Weights of a small GPT-style language model, trained from scratch on English Wikipedia.
Architecture: biases on query, key and value, normalized queries and keys, skips across layers.
Training: a variant of Adam for these matrices, 138M tokens, 6048 steps.
Each number is 500 + 25 x the weight over its row's rms, rounded and kept within 0 to 999. Layers, rows and columns count from 0. Numbers have three digits each. The size before them is the row's rms in percent of the matrix's.

# layer 7 MLP down, 192x640, rms 0.0841, rows 156-191, columns 120-159
093:519468454525475511482540505532494537521500516484464517513477515490459494505482544507489482514477504540466470484522550499
152:523499481498507484567488509508530475525497486539484497501509498496495534540472503511532495508487493523504508503484512500
143:507552557496553474485526529528521521529502508529506473478497458466493518467488476516523517493486505497521474513484517487
103:495503503490466526494488512489521489538503514533485499466463477518512487500469479476463526520511486501486545515499488475
100:499506531501579537524481523483480511500503480501501486524437477499482475507517527485476501476526481506483504524507515501
100:508503482443485488476490520538511486491474447464451491483517504490510480496491525500484472498490513522506476475490470484
100:495510498526498481495496515502525493472454490502533493534465511531464501576499502512495485502559536500460498482465520522
101:523505480445510529537518491470513500523491519493491490518527516470516520474475529472506495543496499492488508497482534510
100:497531492464473518507510512569483539497510523515505506531528490481526488508554577475495542488549511541490554488500472481
104:509470508473495529489509448477494490527478462458509506489421498486454514514455511524510479488471497535491491496511470537
102:514517527525470536522500484498457537503513540503498473559548497533516520515511496548494523487491469460497464475483468465
097:496508519512472512504533484535532492513464470473507481523526518523477526517526527448490528523486506482479506516515521467
105:514507483449505487476517507546508503450500503517454532524527481548544488496511529486476484476496464465540560479536526499
098:507512493485552486478508484487473545455497483493486505509480552509520491534492497510515503462495498512524498481533504489
099:503436508533498535504452510511468476497505526524497461495464535480501525520517502496544486513500475499529506538478490481
094:484468506492520474497439526499485460520508538505534458451451471517505493510530516499500509501480509500477510549483512492
097:514542491536462486461494519442496559524481522503500491484455537535521465533481489528465533482537499488522506525504465502
105:484485483473502526442488497540485486465490503482479496498511508487497535485490512541473488473537494514440491484487485541
095:510495466516492491490467512464507510514507471493521483490506498540492558572503515528479511510451495505538493518526480518
107:529483534500493475484497526520446482486488527459460530496482455498532511454524477489501474485471510522518485506487525523
094:495452540484499494475537490530462481517508524509480502523498484499478491511511531457493507498537545512505462480491484464
100:492521510509461502515515505514485506501514505482494493519508448521510563513503514501472516508486465525512508519492474514
109:501493482504503465463457518465527486483489492505524539504543516493474552503517519495542525416508523530494533530517463481
096:509504500500501488472513463531461487529503462513483539495486465514536513514483445474483508503489494478550532506467495489
103:461537510527503480484491467526453509506493488514529474467462536531506506497543470531508499527511492522510487532462524481
102:496501522533477526507512514488487498500508459478481520491554482501478504481508505510451534508481527516480501516463505534
095:481526499449504537471534557468531473459483477511452501464483495530518469501511464493532493525457502467523490549502500462
097:508541478456519491559492514535532440496504507477459463507469519516491475492460486536504531540508496505535494501495508532
100:471519467485445489484516519486544476463461515474503486494531512469473460524528473495525500504460477497467478520509513510
094:484486495493501483515495472460472499498477487498527524518509452524463486554467499472484498541458526559472470489542467517
105:490545462467501483475522458539542535513512498506520476499515491505493468514481495513482513473505504486498486496508473490
094:509482510456514498491485524498492536505449503494506466511503500502495498460532490498494520495530513453513518478466518489
104:446514489490488481499448486510515467509435479498513506553466515518504522535459515532492501485498460446530452483513500489
090:492465441497528570468520526514530498492459502492486526470512501543490522491498496468530521487488494504479509482482533493
092:492478503455509495502476502473482502496523547525507460510500484487518512527530445481515508481508476549464478487472532447
102:497514517535455502540530492548523515510525502473509519531540515515456508504511458479489495543544511526492510488539482508